config = dict(
    num_hidden_layers=8,
    hidden_size=320,
    num_attention_heads=5,
    num_key_value_heads=5,
    vocab_size=32768,
    norm='layernorm',
    norm_place='pre',
    attn_scale=0.125,
    tie_word_embeddings=True,
    parallel_block=False,
    init_std_o=0.0345,
    weight_decay=0.0,
    warmup_steps=200,
    schedule='wsd',
    final_lr_fraction=0.05,
)
Each number is 128 + 24 x the weight over its row's rms, rounded and kept within 0 to 255. Layers, rows and columns count from 0. Numbers have three digits each. The size before them is the row's rms in percent of the matrix's.

# layer 4 MLP up, 1280x320, rms 0.0397, rows 295-401, columns 128-191
098:118130130105149105147147171125127142192152148092112133122121146124093198152159133142151143074129173146116115155112130089162073118077140157115103155142166128141122022114114138130116159162122097
085:160141108113185081124145134109140147101157120084110151144120101114117158097104175172159134182171133150120150133124158106099131151123122130150149116136123161150108154083107146148110142111099151
083:171123116125141110149126139110169108094158112131113119167139102125093145107130107115172108115119137141119137132117139142135119127091117120124107159146114138196130156186115137181115110068154125
093:133140129133124116136108126075102095085098107086085124115134143131123157082126148094175153135155164134172152149122155170140134113097102171083114109111131116127120126135112143112126148083152141
110:105147097159158107180090107109080111119181113163142136124099124119106141136111091134098104099122151127160145097104146080130170137085105142110192144137138120111118132134143104113128133189152088
095:120131118111139125105134175135130126115139173161101121151171121140124126174155131140121126144114096126166142141139160112104120151116125139132148116150103189144133102158148126170170095145131125
094:105146152060153133106121112113119132153142114122127148111098126179148139123160143136156130135095123121156142112105105122108152142168143128115140166114133145161142067090149126108126135152127143
089:140132152127171074112090147119114134160134115092138150128147084097146139123094101136145156171110134148113126158131126096151105143106105151144155125103110138095158106173113141177072098182135129
092:111091131106152124147121125070142109105120104096107100150106097109107141134172131123131133156108126096163122133133112141109109117164137079140135083116120130106165131099123129138092146137130092
087:115134154146142150104144143099133103135107141123119140114146097127133096175070107126156142119141129127122092175087170116144117174132159112140101127143150120125137125104150141130098167054095099
096:111168116078186108133148090109141140128141126133109129125137131168138088158091145106119085101124146117133137096103112141183148098134122117114133106148182125134095104094102141102124177194136098
103:136148130118155116140116141127153118171129099132106125143104106128153128103104110110131079098115109138110153152142139134117160082142134112130140131105105158111116119087126141161150120181146122
103:127126152116146098068122112150122168132125109116128131129161114170122106095129098127113125155091145139142180089129115097144170113183158160120115158165155138115128119125144112104127133088141161
085:148124117126132113133116121165118097105124129142061075139149088135168160125128130123068148134118148096078123112110120131151135133124161153117089123122117110154112103187132129142099123156177129
101:136136125120114089128114144137106119084119196114144124129132146152155151110141121108159160095149129076165159147101089093120117120127127135108130116094134135115128119141155109147127105141110153
091:105155104109138146117130148134102092104115082127090100122133115135111115117158105125154132147129153143109124120164170122121164109139117110117101104146144084120163111145130092139136162128149133
096:123122097101118164130119110137139117112119106144107095125072119130113145183125141123106162156068103172129126133108195116084152107098104112105167122161100170093151140134168146116119193142142156
089:114140099150133083157095090115105109139150114114082186126157123169079111179138129176114140149115099136128085164129150130132147129087131137155108160156116125123175136147084118152123130135105131
089:157120168068153153109170158123118146128148153142136133106119113144182113127129116084110171091121167126141126106147137116131098142133125106149118068142119150165117099121126143115117154156122112
091:138139112170136105089133133158140155119147104107127125117149109116112159070123106126116131129148119131095135146102139120113127106133170119129128124135126123140132132139145114148109162103129121
084:116108103118111142134148130075139079119116148107156155139102136111140119135137089109139149133098142088099130150126092129150134124084150066124085114160119108111094128118136129144137183140126104
101:109136140153160120110140161118145126147112165107127093123112150148112111152192140101175122122123144081086126125142158148151141108098138102151136138111118139110163122146121170115162100104128159
089:107092134093088137142107096121132148121109136171136139119161107130111152133151155144114149088124161142136145128091153112145122103105155155128151131088131109123194140113114112141106140127171122
100:087160132119103114141109133138075132131167120143164118175146118152112124122099099096111161117140130160164149121124090093164174100128111120114149122137159192164138170120157121118136091114122179
089:120151137090106139127123129140133141129148170116075120164134127134077136137187112102171130155129143140099128097106131113136115074134114146086073107092124113092117111121137146156154146076122118
085:108129104102136128111140082129135140139148096103123102109137111117108103104106153165112120136098133134120117059145131139153109112106124126141153129092169129138153097134095137115134129152114123
106:131144109121147132145127118105125113132128147122154144152175095091105144078091124148080139148117100124144125109095122135149132102088156176104094124110121143135113159184150142124143100103161148
101:112137111126134161112117117156120121157121098146109133141131149124118110169152116096064192093136127150119103119136101120131096106098110161133174149091142100158154123106143155144146133143135145
103:142130142182108115129153126140079142146120161144142082130085078126149106138166154123053149160130162127124108156131096135115137106133105133103107116124107096104125168158105127116173104183172117
096:109136116128144139081132120148133101093124127099061131081101136178140150097113132109144139142134119142120154147155133086136116115150170134121154145145111105153135170122102134145132112170120114
097:103155108149117126132178130145145110136156127077117131116121146107185137132100119136133106137091143130114141146164123121117113165170111124110126098162107075102083128124143142103147104119140153
094:162135083122147127170139136133146126118129119126160142149134107164093073164131102135105173132155137127114096122129124105150125102119114111130154132162120109105102117127133152113138113166130144
095:109128142156072129189109131124152147154079110082121163140119154125137139127169132124183132114135101110120113145122110133146129127087139137128128137106131141106113141148116095125157172133168114
089:131157140137129118124134144111139128138134151127112096096120083086139116133165106112127151109091129142150095133124096105099118125120092121116100104121133122164130135109175152133074110128107113
089:123110097130133128110105142132142131139092106104149131183107122138112176121136126108106129110123160148131157104138155109099109087116131105081138127158156121118154080136069115142148135120111132
094:117100128108153089161134138135145177126132136133133124089148090123159164133111135091112141124155153111159134149141139127103163125160143093133094137137105136140109153137128125141129144130098126
108:094064110117165158107130140119145163155122133139145151152163101112090148160117136099101169130148106148131116097121163162106210151116123094135103168121165093136115113122110139124146112151143124
097:104150117142141176139086112114149159168145135113116130132121100122128157116139141174102150133155115122073126137142135120072108122089143120124080153145144141078128113121099170139167086125068062
084:152135122128096126153142139065098149072179144113109143171131153101168120145095109137110137120102120148125157123137142121115106136174106098121123118096140122131140113177147149163128110125154133
109:107128124142149129122108128095131102099088102105105159186124117132101145113161126102127174137116134132148161155160113141107129114086159158095094134106135119185143122131094151119108141135135058
103:137099120121132151088146129112117147158094142138127175125137069126116142093150142146135157111140111157144139114092157106128133146092119080115198133129133097118123162153154142093143175134081120
100:160158133099157136143121121093106102147140110126125160165116133133093133093147121141083157166127134093138123148108117120124184143097123106050120091090153144154107117158170117112099160172130095
107:106117111142135141114132100173157136127127089107133171148172123128130095068121139093092116129149169127100100100145165083102131133130107114083117118101159074147087118140130099145112120106106153
099:108115131127140130145152088138105120106131113120138154131093113113138123134150117124124105090135092159096155144112079078121159129124116077125100155156138146109124129169125167155159103148146153
099:102139117099111130133120078150179126086129074163157130158137116118117153132133140135180152156141148118105127161084125105140175140122141123113134108088139134125165140123153140148134126141118110
103:100141122122132126116101146114154138092184121090137105156063126130088116153125136118108126117141108108138074132104139125148140124123111137129167134154149179156127098098139148113118117132127137
085:099146113119143136145142150162154125125172103090154063139136132155177152093125152111102139105117113131134091117135133131110112157134087131126166153154160105069164190104131126075148131154108166
098:128095142143098134149123112149136129108117129068143184102137070117154115181156115169125113084100117107136144100087111106126134133109131140144152151156115137134089113105131137123176161146135101
098:173126120113121136107136097158123114126103082086126109128124091105124144103098139123086142180128127124117133133156156109118171128145131113110069156147132126137098137140105128163113160116184121
095:111147172157096113093098114162167142129060174094137120153130071158124124069124142109107124106136144102149128135132149118099109128129114126088091174097083106109123116123131127164096096121092111
100:164131125112113102133162132102140169117083134104113150088125132149132136114142080131120180145130124108064135100154158128134123099139137102094126141098124103084167114130169162176165169122139184
106:111076123164098125103124121140110125114121154141100143146196105130134185114128165116141131138168120129127128122123165087133095117093107086161151116149157102143179161141146145097131164091148181
083:115105135086148127180090099113092127090143097126128086066115108134136121152089110124121135133113136095097126157106159124156138114114066113147103121108113106094123123178145162103133164120112144
099:076134157145147147144115124097129133105106121101107129159116141131140151103113102171107108153147100122143104132164107110132165147110109136139141125126162098135141089087111165129127115115084060
105:150137168156169123077154142176135144155109160111150115149130106091155131132139161152092129134125123089101111121153128148175107104147136135118138144186107122128101141098128146108098165142127082
097:134157132102104079081101146112122169119113116115095083116134119094143131135157137132189125126096134126100134097122172118109130120130112116096111133127133078134152108153129115171107119134096114
095:102124111118121137116100129097165122118164147138169110123134113139064133145140106111100173143098132133163127119125107180133121132163150159099090121160159101139078127116129137107104125097140175
108:104121133129112137154176173139093099158105180117104129151157143144120174166133125129140145105152132104115121166129151103128132115124130095124165098103161129106141142169175115178161081099138116
105:132113107153117146172105126121084141154140141151149185123130111100147137119120134155114110156106118122174167161119149089123136109121160145080157141146139117139070110101121090120148110133092115
095:149137138100104133094134095136086122140179126150097136067099110115156126165111113111108138149123114097134139125130112131090111082124113119131136120112118134121105153158144134132128105124134110
097:154150114160112157117106132174117132141143092113106158134132131135059094100137132101121156100171159145105112118101128126139162105146146129152120123085127142135145142156114153132142131097121149
099:130154149074116164131144172126144128106119099171108121150150124177138146099149112130096121139171095154158144141139148111191134106103136139092139165152141124140123136153111121153097128125113133
104:115119138110090131126122136143123130129115115168073147070102125122121092113128097079103153157152101120101128121105137125111160155119135127154147151125146134123123142127128135168148139119098111
145:147151077155144153147118132127152113093134119109105123130075108093131115122103135123143116154139106162129062114131132160119114150099131132109145089112118118162126109102081144095167134117117096
093:150115122127122145131140092126123140117111094146126128122125114129102118130121117111114147093113172175125093102155153105143114122156106144163088129106142120114101078135115188170128100107121129
113:136151079118127112145115172170140191182201173122125142136128105146122126161142114111100138112145145147105139088120069128133125159102112117132148141159121127139110081122103135128159109119130120
121:143153149117150149097122154166148141158099105068103151099116089098161121120126151106180114120151148139105157149158119098101099135159120112147114135104093120120118108136091155125130141141119120
097:127099122083083121148145113160120161122147131120127132110161119152118165141170121098136151081153128115118135136107177115152141071120157113123128127129148142114185136130111105138104135070113071
104:104175094139117129126089147150135111097088105101155150137126152123169143113146108148135118095135158118103123143117115170094105115135136132128144113116158136155107148113098116170120126108150134
099:128112127096065134116108099154124133132119068160159121123148075106135130118128095124113096094085109135150165143164112117122131080126122132111113106142134164130150124072123118118130145099136133
102:114164123171126089118153140120105157088139120184139149093152146150128124122095167159143155125110096171122145158138143071160096093134116109147136123061150127154165133155173099142127125132121085
107:085083155131137113132112111127114128101116183126112161145122138062151106129171148156193120119121129159141145126139145136099135111120140187148142094112147134101127085102126148106164118129090151
095:090122152159082128152110081161162115176118078111099143146159130140158151147125084110116122156117144149139125135123077168122101156097110139133124106117150127094112128130141149092127113138124168
096:123138116165140164118143100088180130105107114136136148155129120126138159123115129140146185156117097103114127114147100106132140095138124137142123111124123141096167115126137130149121147103094152
120:127132115139132118109072171150127148096092072114156130107119110138113178185150130129119114108092166153120078120100122123143092124089135162107116122152159111149086077127126161115085120139162091
109:100117122124116111130157105163128103134123089159123150139123146140120094155133167165175148155114075101120150174100132098120118158146175161129173103121130105148115138085143160118149157114156125
113:143073082145093085121149139132160141137126137124108179117124142149099118147125115105137140098161115128148147132102121095173116153186128131177150112112133102120125114160150122140155084075123106
092:142133152127164150119143148132156134125101096104110135124140130176136155123139142155130166133147133112102093113151109174112110115136154138122139136168119175139152127128134149150100081149104132
091:156148117106154089108117106101144131136164085169096104136123174107155104101145115160141111133113158123106139156088105128140063139113181137113139119146106147140148067135138113157141122168126096
098:117111134131070086142161142117139098132141125145111106176122134164107146105115125149123127116142161138106150154135118131131127077149136115094160101136144103107130172169154126113081122138084127
116:188156159134103109124063173169149156114151078142136118159145084126136168124111121122173124183126160130138119138085122154121085102195119147147204144137141126104093089147081131123120091119165146
111:124092124147138115128135134116126102148135128125128113131112098131208171155119146140128112182082113153128161117130083153091134163127099140114146090099160128141098099137160136091122108133164135
119:127141113148115104149152110115100182093112138152094167169141141107127169157104137118194133140156110096128098122123112148142098166087127143142132117131092135095126120129100161124134135087094120
110:118112110161128108123134106128147141162104138142094125098098137098104155064137159151121127110128162117114078132150112131155110127131163066100105100129178137128114133083144138176119079154140137
096:131129132093135122141146126136060130106089114129111122100116107104124176108127137134121112128134139147098098122095124113125120143150137119145158134129164124088114108146150174176097129133104092
103:160115111138091122134087131172108110150124108102123156167101112165100126127115089097168153154116111131154101131172131115094128072124109105100108085117141125132169124161119110146124142114108134
087:113154129113137118135129154162119142158115080132107160149128093056111143100164140071109120146141093132099120107066114136143133120132113105112103129149093114127107101103153113172153127103128128
086:112109126114130119117102141153124083133132107135109131122126152121179164146126099160104112149122120104137107142109128127107153107134160173129164113157132128116158156118132139123163155098074084
097:145133120143129131102125093114100154073153160139136096125152121125146112109137154125117104120120143071163105106128152086175139137155117115169162124148147126112123112135162105088153123134124161
109:122139151157143134152074150130126137103139123126105097109147103133119086156154159138089133099131155111159095108121126137090130149119151117137117116138141132122167131119116140146121113116123130
107:128147122125137115118091167137113128095098141118121146153133150097109105101122129123174103154148159122124099157128123147115164144125107146113081100117170166152164126119121133075152159146164149
104:113086159156129141106103132165154136119117169142120150126138145150102109143144146117121159157094130109151086148152133126142174140078175118140127132146124166134147178082077119175151171128091109
097:141128098135151132124122101168094134124093111131136112090138176130128120133120105126120088085128173164128125099123114106111108117132148143144172114118130120085114163153094135154125108117138151
089:117126105128137135118128124138138128143159114101162120134135136142101166114114147159154137123135149155130136098153173085094126104138155114103184120146146126134124153106110127119108124127129106
089:125111099145085147112136137108145141179161132132121138143158150119134135138133076160111127183176110139082155160149110072154121126103114107146142168124125117141164132131078134139117156156165128
105:121095137106102138151106129090159141132122160093139149133144109101126209116137112101119146146132142160181096137081127150105118143130152145146135107158137140131120144147111180122184139149118110
090:145126093119148127152130166163135146104110114092145122127136111149143149146117129140143145095161147147149132143102109132182107143127131097112143123083146165155135098142136126112103128133140135
107:127161106095111166154103145095145097141148083111095147112091132142157140172129136062171146145141097129127095127094112149123121120149104087141129105112105123145097149112115161132118154121136167
094:150122207113089156107130116147119125168123113129170167135112101113138154153118154116136135149120174121136136089127123124106154150142145087098136116113143137137134127132114144133173168139145110
102:135130147144114136137109159139141121145109147126129098106129146131154152144125134108131124105159125146126103146140146123054181102130139087165176131109126112161134129140123179107153132150094108
092:116127165158174136131135154143147120115145125126116111118114115128137114118147180103105154101078179145123149088116114161116129130173117110110090129117113133106076074153105119143119089119095145
097:147169146104121114082092132101154176134142125103139129126096146116137134146162137138120083151161164114155124120110113105056161123112146129103108137156117143136128126144110162111095143134120123
099:114107133164180153112094080159184145108103139144078141127111131086141160136152140105104157168161112109160141122122153128104090110127108138113143120129183144138160118130143151144163111141140095
103:098118121121097149125150089120152120115119134187128139122122133104122097125143078133097143146152144109135080106136130118154111116105150142142142064106127118112159159079096135136113137105124147
109:120099121134110080134151112138155123139130088128146178151116092094138140066124153154146122134161170134108161130120168129161143117146129132087111163120152152135096112120109116139141093095123139
105:125139096119124140126168160139158126121167121138146126147144169090118152145162152126137158125151128151129092153139141095103134113083157114113131136156141122143165126097088105115186119118142092
106:084137126121105144161111114111170151120142117131117163121125145172100159154128135132084151125131105157147109108116131094127098133124121154146121086144126122108141164104125100108149175072110113
# layer 4 MLP down (transposed), 1280x320, rms 0.0398, rows 295-401, columns 128-191
080:123138136124122133103129090169142143124139110160126129166153111127150103120125130091114125123137140130160144109106127134103143136161133105121114149113106134116149218141130147121140112122122148
092:125141126109112149137131127129117140152079131159163161121155146120163112145134124078124134124096081114135125173123095127126187149126142120153130107144127083146076143099130090148076110145158112
092:106125145129155145144132118119076147141093083135108096159155129067133156142072152144130118138132144160157174127124156115188096129132095090121116116117130104100107119102144138155122123104149156
101:099141117108164070119100149139132153147123095139174119122118121119150136130135121143104118123113152103096136177122124107154130131140138107115113188114106131098125176126196086140115141115122140
112:107110119138107108150142131130084158126124170123136108110181141107102114139128133146137135112132188120128110148175128168105129171118156086110106118138108130084129111128093178148133098101152159
096:133145138162156161114131155079131120109120109091097102135121132162139115144111148130112113129125113149142095104114126114128093115137149141098120166141145137121164140081152129166126113116119135
093:129121168132146110143107161123129109109127119124131077157116105115165143137067106095120149086111120163134136143109148121095119096129105124162136125105119117128091111151144093137169106140141105
098:144113160179106125124106135137170155102139169127141123174151172138112124120146150147131084088128102098128116127098170137117129113157129178077083133145146097172129091083121095058139147121145130
105:089154114134120156142125130161105104146129133135138099169139146144137113165178125107141129137125118123102140098154135127132118093112099102114144135121103140112171125101152122115105137116123152
089:184132137092131167176147140170099142126106131131160140121108163128152115104147140121142115104100161117132091107134147138133132122100088129173130113120088084120126139166103127104081125138126151
094:092151116148120149123133130137105104093114128131064104130129113120136195158103154086140176096172130143106128146102142121104139129150132124102088153087138123129140087113089145105121126114153134
098:115156100186065158166169107093128091119127108145181082145108145118136130112111130142090147101122130149142142111117122154094096169135132090109130152172109139109113164124108112114115131107104145
102:120097100149164134123119111100140112127143148101087124137121111107164109117093143130155134128154074094089105102126137140129111126090064140134125124109087087120145153145153142099126160143098125
090:151118183137113147118156116137159191120129152099089133130134131164094160138118141151115066142122093113146150056150124126152109104138148137161113131160085161127174132093132124155115120140059125
094:109156163197134146153104154100115101149089113160113117153123150146113116132166116114141154140127083160088126112144133125124130125146130163149106113137129140113165163106125112107084153132156166
093:122133145122124113160099102124087163133124137137118106101151137133120154150099163165167088138099113115121133143127161151080082162155118135131122155110107147151149106145107106133164099123124081
097:151164102083095107103127117101075070129155129150112120120150148150139147105124073096144111142096133125130118184091120135112125129138151142113119162101107108130092131139151088137093101158138134
069:112139108143110133154138155110127130133084092107114169169203112136110181158126140133082122138105090159123107150158156155127124104091161133104120094189105122133131142168124140164159166121106100
081:171114146142105104142109128115123140126131088142144149121118127102133117114167121130144155130078171094127152151154184163184123103159102115154122067124114116114133174128133120121103129131118116
101:105143114122173177141137124103111144103092138137142131114176127123116154124135114135134129110154148127083116155137142112135112118141142137159066152108128154101135178132158069115092138115124121
095:166130117103175108087121137147104127091141115064148135133094157115124078117109147155117113102166140123124122146125133105144150143143161120132139102158106114116157113110105160136129119127113101
105:157131150121146144073118101141099171128131120123132112131107145151153156038137110144128130146167118148162108153106102088123122159156111138107163129103115133134147148146122141144138140124111124
088:097140137119118110130157098149119101133109137149109123114089157148114144124114096136114094136131077105105130122155152136107147141112045086080096171135155149167133143145152136118164132118122142
098:157093165160096124111110139132122144152137129118106131119132123108167122141131121148156139155133091129110128118110121084143111152130084165121117134158139195066197122145071149134115142087152143
088:160135119143121150132178095085142137124128122133151119123134154153174132127096175136134132133151076142165155156117119190121114131158112125139199140122108154118162092080118166125150128153164151
088:148098144143113111123104144139101146122122112124171160109092161115117192133118157098136088142090122132138180095109086142131122180131130152139141115113093126111118090135122107139134132104129118
102:083130132113118112144151141155123132087097155124135072117125194134160102136134160119115107089148148162116121116160131125140131161142133129137131093105105089166129148153123120082171129151116135
106:106157094129149092116138131106164136140202094101147125102171121145110135069119105158138160134109114162092126111154139167130122138141140141157114160116122150104106112102116149110164158157118099
105:118142106100162117097145111113098136144163135145105148123159111119107150138129132154143094113149103094130143143133169109158139142172146149155159136147187182159142092138173116131130111144079136
103:183146108122114115144131145137105176151157108100206105145109108125092117134104126102135105148124092126158109104126147137126107124097126184098123136130141103158111085182165132130126108119166128
098:146107084119128106134128154104116081111166141146095113114098119092134134164159121143149120117123125118126142114129140151131126119110131168104115091103096130134117147080137118120139121126153125
097:082158156136111103133119134155118086146158099114115130174140103127128153137121101142147132125142117111124134116155112139156119105108116104143128077132152150130122142154086110114117146067160156
098:123117103124102119165178135094148110133139148165137136126148112152136125124164131126110126112122120116114153058142152085141117138128101144143137113159108137153100102128156155143132138132170127
083:149132150120127152161153126148071143154103126128102120124092141130153114128150142144115152123156117122184137127137139102109136137110129072164168094133116152122129123115090100118109134136120152
093:139188124131147105144121136155135106119097096189093140148082168128094112116138165125153083127125150147144158158127135161089183157157130114123109167163118085135103165121144164118114085111074101
099:124109129155168177091149101181105143118130133124146122127119172130138121136124138129120098140144117144115122087138135133169150130118139141139134125159120151130147086119172120104109129146138153
102:167147103152139096165112108140161133140074184119119126100124127141117073125102132183146149135129116122152127151122122136140113152092135141130109116140090213129116125121164145150125122084110111
100:138101101128148103130172166149088128154150113153160107155121147118130141134146149115108107109154176131116149142120120105174152079128146099156138159138096118124088133122115114108113107141107105
094:117111140102151142152144100200140115160115129086139127101118097155097125133157141150142140120182118175116156109144130134142107163110130120139124127148132168100152141128142140129109103118114141
108:169122123109121119135130148170125108106144113106148106127071089146112123131172118136102144164123142150173160096203118128126129145111137099111163124114123113120137134148103156135174163148138161
100:104115143121159155148136111167124107151130143145139107139131119165118121093104090103159169127128127128125135130116138131144140105099096118105109110147128091130092089131088155101166119089144139
104:129142092110085119168144120114107110101140149109145175154123085142112137142151129167133121144102159139117139103168065151099132133124139065145124149141098177121107121130121121147136148102103146
101:125108097142121189125116173167127131129160148136116134148097120173154140154097141105154146144092121130074107151128158149117100099099107134097109115115107093139104149144089108098130165115183134
102:156156131129095163113096076120127141135116165120110123113138121122149153101118152162150109150123158134137084102109129163119133137095113177138103111128161131136107149090118149157145108142082113
103:128089163109128140134162137129154111102123201110106163153110142138122138094155097161128116135120123133132131138101163141127107123152110105140120123117151130158136118122112106163147136125131144
105:115127135123141124125145098092174141150131132131139095131170147125163109174142120141140125134092120121130111139145066126121129105155111169138161148150141119110122131176164196161144098142150128
090:089131120131158133146164104133126108121133103096135149158096180166126086166169172151103135160184097164151148129105159156128139136173136118122127154113124166107125109111088107100133120136120115
102:122164120088162146154169151156097126146140138130120136141101148164111150123085159104136123155122128155090119116180152140166165147105134093129041116122114119131144160148163125138093132109154120
100:104093139164119081118151122137127155151140125139137120124100114129150172131126150116108135136136103138190137160130126120102129108117108120117151091152131128101133109105149137103152103102082124
102:089114077150146162163097096142132112171163086122112099135147149165161105186155158100144148151148113102125120163118108124070103157100110146111119162114126147145169150111111122113162159127120148
106:174133087153123099116115119168112083174155125123127115103139139137137139163130143153107131099117136140132148173116136134147086151078121125091123145127109144090122119136153164134132157111103163
105:136160080147115129176150122087142089113172113109094116113098097094129117125116128121147108077152138139123112095131116115153097129105128089146091129144156101130096126125131140152115127131149161
079:142111159151143171108077130145093105140081085130127103101130138083167124148135136109136098110114160098110128142136173164147104128148155144112145096117128094161119135115136125155119150097124109
102:093129136072142109136141155128166136110152144122122115143136147088154111098127105161151186145147168106078161122139119123135095113123152113193087086133104118133128118129157120126123162138118105
108:152103108104183121096138095153162141129147121108157173120120092123120133126134108066129093109135171137095085161113110123115136186081124142157147157119101099148098093110116137121149124088123134
106:127174139132137164115167109124103104154124113124133123129142123117114120154082123142142123118141155114190104161113145120157131148108121117090078119138110124104089118109121161131086132132117136
095:125123142163140121167129086134122170166171109098098092137141141110110123130131163147117103134164136129134152135126137092156128123136152131144113124105136107086137112087122096168169116142106123
105:153142132096135121132144091132146135138162090140088168144116104182109148109103121132139111142162094127123126138131122142138140171167096153128150112088128152157161094094128121113176184137110153
108:155149165117154147172098057103139139113144124107172139138140115119141089152088150148110089131117146140137121151126161069138130152160092125104119148101156125144087132145124131099112144115144099
098:141074096154151125155107153153135132114138126116121159140141083110125112129135138159119116102159083127129120104142157093107137100168129114168128115131124153166118088125149159098118101073139124
098:127084123141152112154098116078106140152162138148158125140141145154117138131165115185141144101107135108116174144135158133157120091140113170076104153136116119108162105111104123105164118182123103
104:105112090125145122126129116147122166084155142137143134138129114161112177136168158166090125126147140111123133108133150118142128089103162139100124129134133112100185136084095114149102112167152125
110:096216176121058151104127156128100128143153122140109117118117095089152115081121120111155137122139122147102113133144120117135134117135130101134177109143145171110107129122132102141131119146116109
116:152159095145157101138119100141177108129132075127136166136075086141087105072115113110164148122197107139107114123120145157136131133120116120109121094125109139120130104132098148111114124168104082
095:096157156124134114091146144146138078127138138128128126161136116157105152104141097130119135180137123135135134125113133121144145099087086121111117142109136109122102129112122067125149115147127103
110:150104097134141109124138098128118089160122095115123122109080111112098147143189121138137131129110102110143116148100142137107124168131130101122139125079157161092148117113119136105139171089144109
117:119086144120167128097127148136122129142112142103138123147172111109097102104127136082112157138120085145157148127147125123111141090130182118142118135098149144091120169110156106122110138128118141
098:136172115146125141157139133143120121136110153135142144122107154089168135113100151156119086157152147123155131146113080125115148123116123142113136183109108126127082096127146097142128151170162156
099:099120127150127088164103145095159132109083129139171135125108159111103148144142106115116137098151145102092107154121126136153129139113091086108140162166135126135143080140108137129122133065098096
102:144135126149125153096150158149156101103130108172121080139103147134119159158153158133104124093129128094118116154127129155121099130073130127112119133154139112155151146081093123136125101156169124
108:158155128127126139133137137132157112135102169144109124149168150048138128130118119134117139098127174142140129095115187120134162164132147124096139133131112157128142118149124152148151111142126106
108:088138118102119104117181142136176131098115111151067142156141133097134092114104152122126151133118110173119127132073057159093165130127117109152127170144177097109139135142166110124115124109140125
105:089147077150119122164127135140134212122145147105141107110141163100112146127141169165166128093134123137182094143089143103141120142165163114101172145138133132165091147124154112156110108129128114
094:107099101103166137140132177124084168143099141141159142134146123091157089140156173135139121105158152137114102152157145137135133118145119158141125139125125116102051139095112115145177137158135126
108:165158143136126150151127135118101139150114136134117147158114134128125064074122086134105132157136137129146135115145103149128170139159129117164110136117121144123106114179096094080175145159128133
106:076146120140073085112146105083168125108080080135117139134109139142145133108132086121134133141073094126140135131156134124067155141082125116093146134144157131128166092156131153087115115094113150
118:102168130088118133114123150132143145142139147147124116139089138156120179116164193108118126113140114110102133098093128152148092128117136135109139093118105092155118111150134125104097084103121147
090:097080140123137103080132106121108099158133125143104128116116160128122095125079156119085083096143076124118188126164122145134148133127106151146116138118136134119113091101073092091117147119108140
100:129137165133170104135131120094093116163124124121128148076181132150119135130106102129109178070137103146120103143123124115136094166113131109091119124086143136165128142129159156093112152146137131
100:110145106148133151113107133143133172103069133103149142099156114112130141145162151139129120142135155130155166113096139118108105162122131130174110130123094092159136129099109131131135126127123116
109:119086124134149160105128133186117123082135107162112142131140138085157098143138160116112146103149143097111143119156095143121144171112135151123105117093129107129148142154164115103123144122136132
106:118156079118107158074118169102118080135163101163131136130089142115105177116107140141109084110121117141130117087123133133135157145126107137102135127158092134149108136177143141126135111098096102
114:172109152116132126149137132132118117112120118120114187159139112136075119083132132105132135153160122121079085117120134131155143125146103164138132181155102113122131118110113127125112133141078115
105:128127115104107129140093152137142128148097132117128125158113172140128139124111131129146173148133113119169123141134172100092158103108129097069125081128136101120177118117161108133099126130130133
106:148137136138150099135160140145124120111118110166148152117095138144075121117127109098131103118138092107110086120131139150158154127107125144172098128158143125139088128125132132126173169142153126
097:138121140109155146126157130115139128087142120108076116158162151145113137111146100124148108130078123124091131104110077142091114178124133116166149085132118146148119124114149106106117144154181144
094:137118088100119131113144131129106118133088126095116148137112148113142119157110151149108077101174124163172131140144100123104136121089188120082112103132130183134103130107105143085117160103123155
081:134105143101127106162086120141144160118100176106132180138140128120104134165125078116134160108109136128156134124150198143116120103105112103126138102089089098134097097144156111105143095102159111
105:133169145103111124081141149117118128122121107156089042123135150129135121129088135114111143128092171052149166093148154137159130161120124087101155138170096108130109122118105094121128120139146142
105:126152078141149109140103139119125123113115109100109138101141095162141158111136144121122163104148137110131149119096150135098114124157080130100111115133127117070114133129156117144116165167109127
105:128094171145140150127077088165174114090154110129132133112108173093141108125093125104112137101119153138133099162103123133179105130143109134128104106108149119168118116146096130119067149134143169
102:161116098102172097088164180128091118156133109124117153152108154064093170145141107076144091161113107091159129106129125138140085112118120129136122201167142098135128175144154121142095153148094132
096:121140163132130127112118173125160154160140101096110141125131143145093154153128144124148117159111123143131149116153126137126134148124107109132135130175125154163151128145166097141088143109147149
081:136150107112094147140103121121097113141138160122112142119119134116069094144128172147150093118092116157122146152123139105132099129094135084161164090144104126122087111117139136126107136080115155
084:157121081130177092117077133132159118083118112111114156090129135124118146160121150121153138154107145114129114114129172092135109112157133155151142088127103105135119145145160134119079127106105104
107:119155142151131120135144114174104092116130112142110140145111163129076109088132142115095132100122110162151154119140157126105120098116148085103118154130129119124119145120150091167129117169144130
088:083121142122121076126117128142104111135096081184143102135164112148129147114138129086099139117138141106077119118101123119123127085112117115132110117127135122126136128097116141155112137127167111
107:129151144079124182163114151103166123092126108138134152145082145137147094145139107148140176105106140159124096149136151156132088137147134120133131142120149133164139155114124149149142146178148100
100:129149106107135122150143137109167167142118120105176099158134140121126086145136122128118104126114126074094100143131131154157105130129091113136128134106158146126117102148132149168150088102155117
103:106125107158165101129145107092119143144144099106145137158132142114138124096105112123132115082149116110094130148108170148163162137164112183136144108128135147112152086101181117159111154143138142
091:097168143148152145131119119154179139125096142138143109132144125125116110149159141137129134104106130160156135116098121172137091144089096111108102107098128142109150153137146162120143061105128093
102:122098105117083109144141118096142192127148163136106139121148161115087128121166129133123162101106119094109122136155101112114082110152126149145118136105108142117114177168127161129145111141113118
100:088136139083125160117114123125185144145128124132113146150180124058112137119162169114140130124116154128126118123139120170139164102160112153137128130141126151167133118127126152141158132140149108
098:072118140139119122123151108132063135165143130142146156120139147115102165125121139127124107083089161117177133089128149117145130151099102159140133153170116080146169125137176161123104161130104139
105:138184123100153078146184111100171110082134120125151101137144171154124158147112157140131135120105149175154097141143104183140131114165105103134144118106100115112125128075129164149137161131132117
094:150133156103074109154128120133165133168163114094147087083187124131116119172133131162123162090125173134081133095134142101143138144149106171134126164145182144089114126146127082105166124149114131
107:110150137134117146139124166126135114128133129127139129108159090138112144109091140127159094130111132106116146115162156171178109113140127098102114126137127137114167177106138095128144189128121112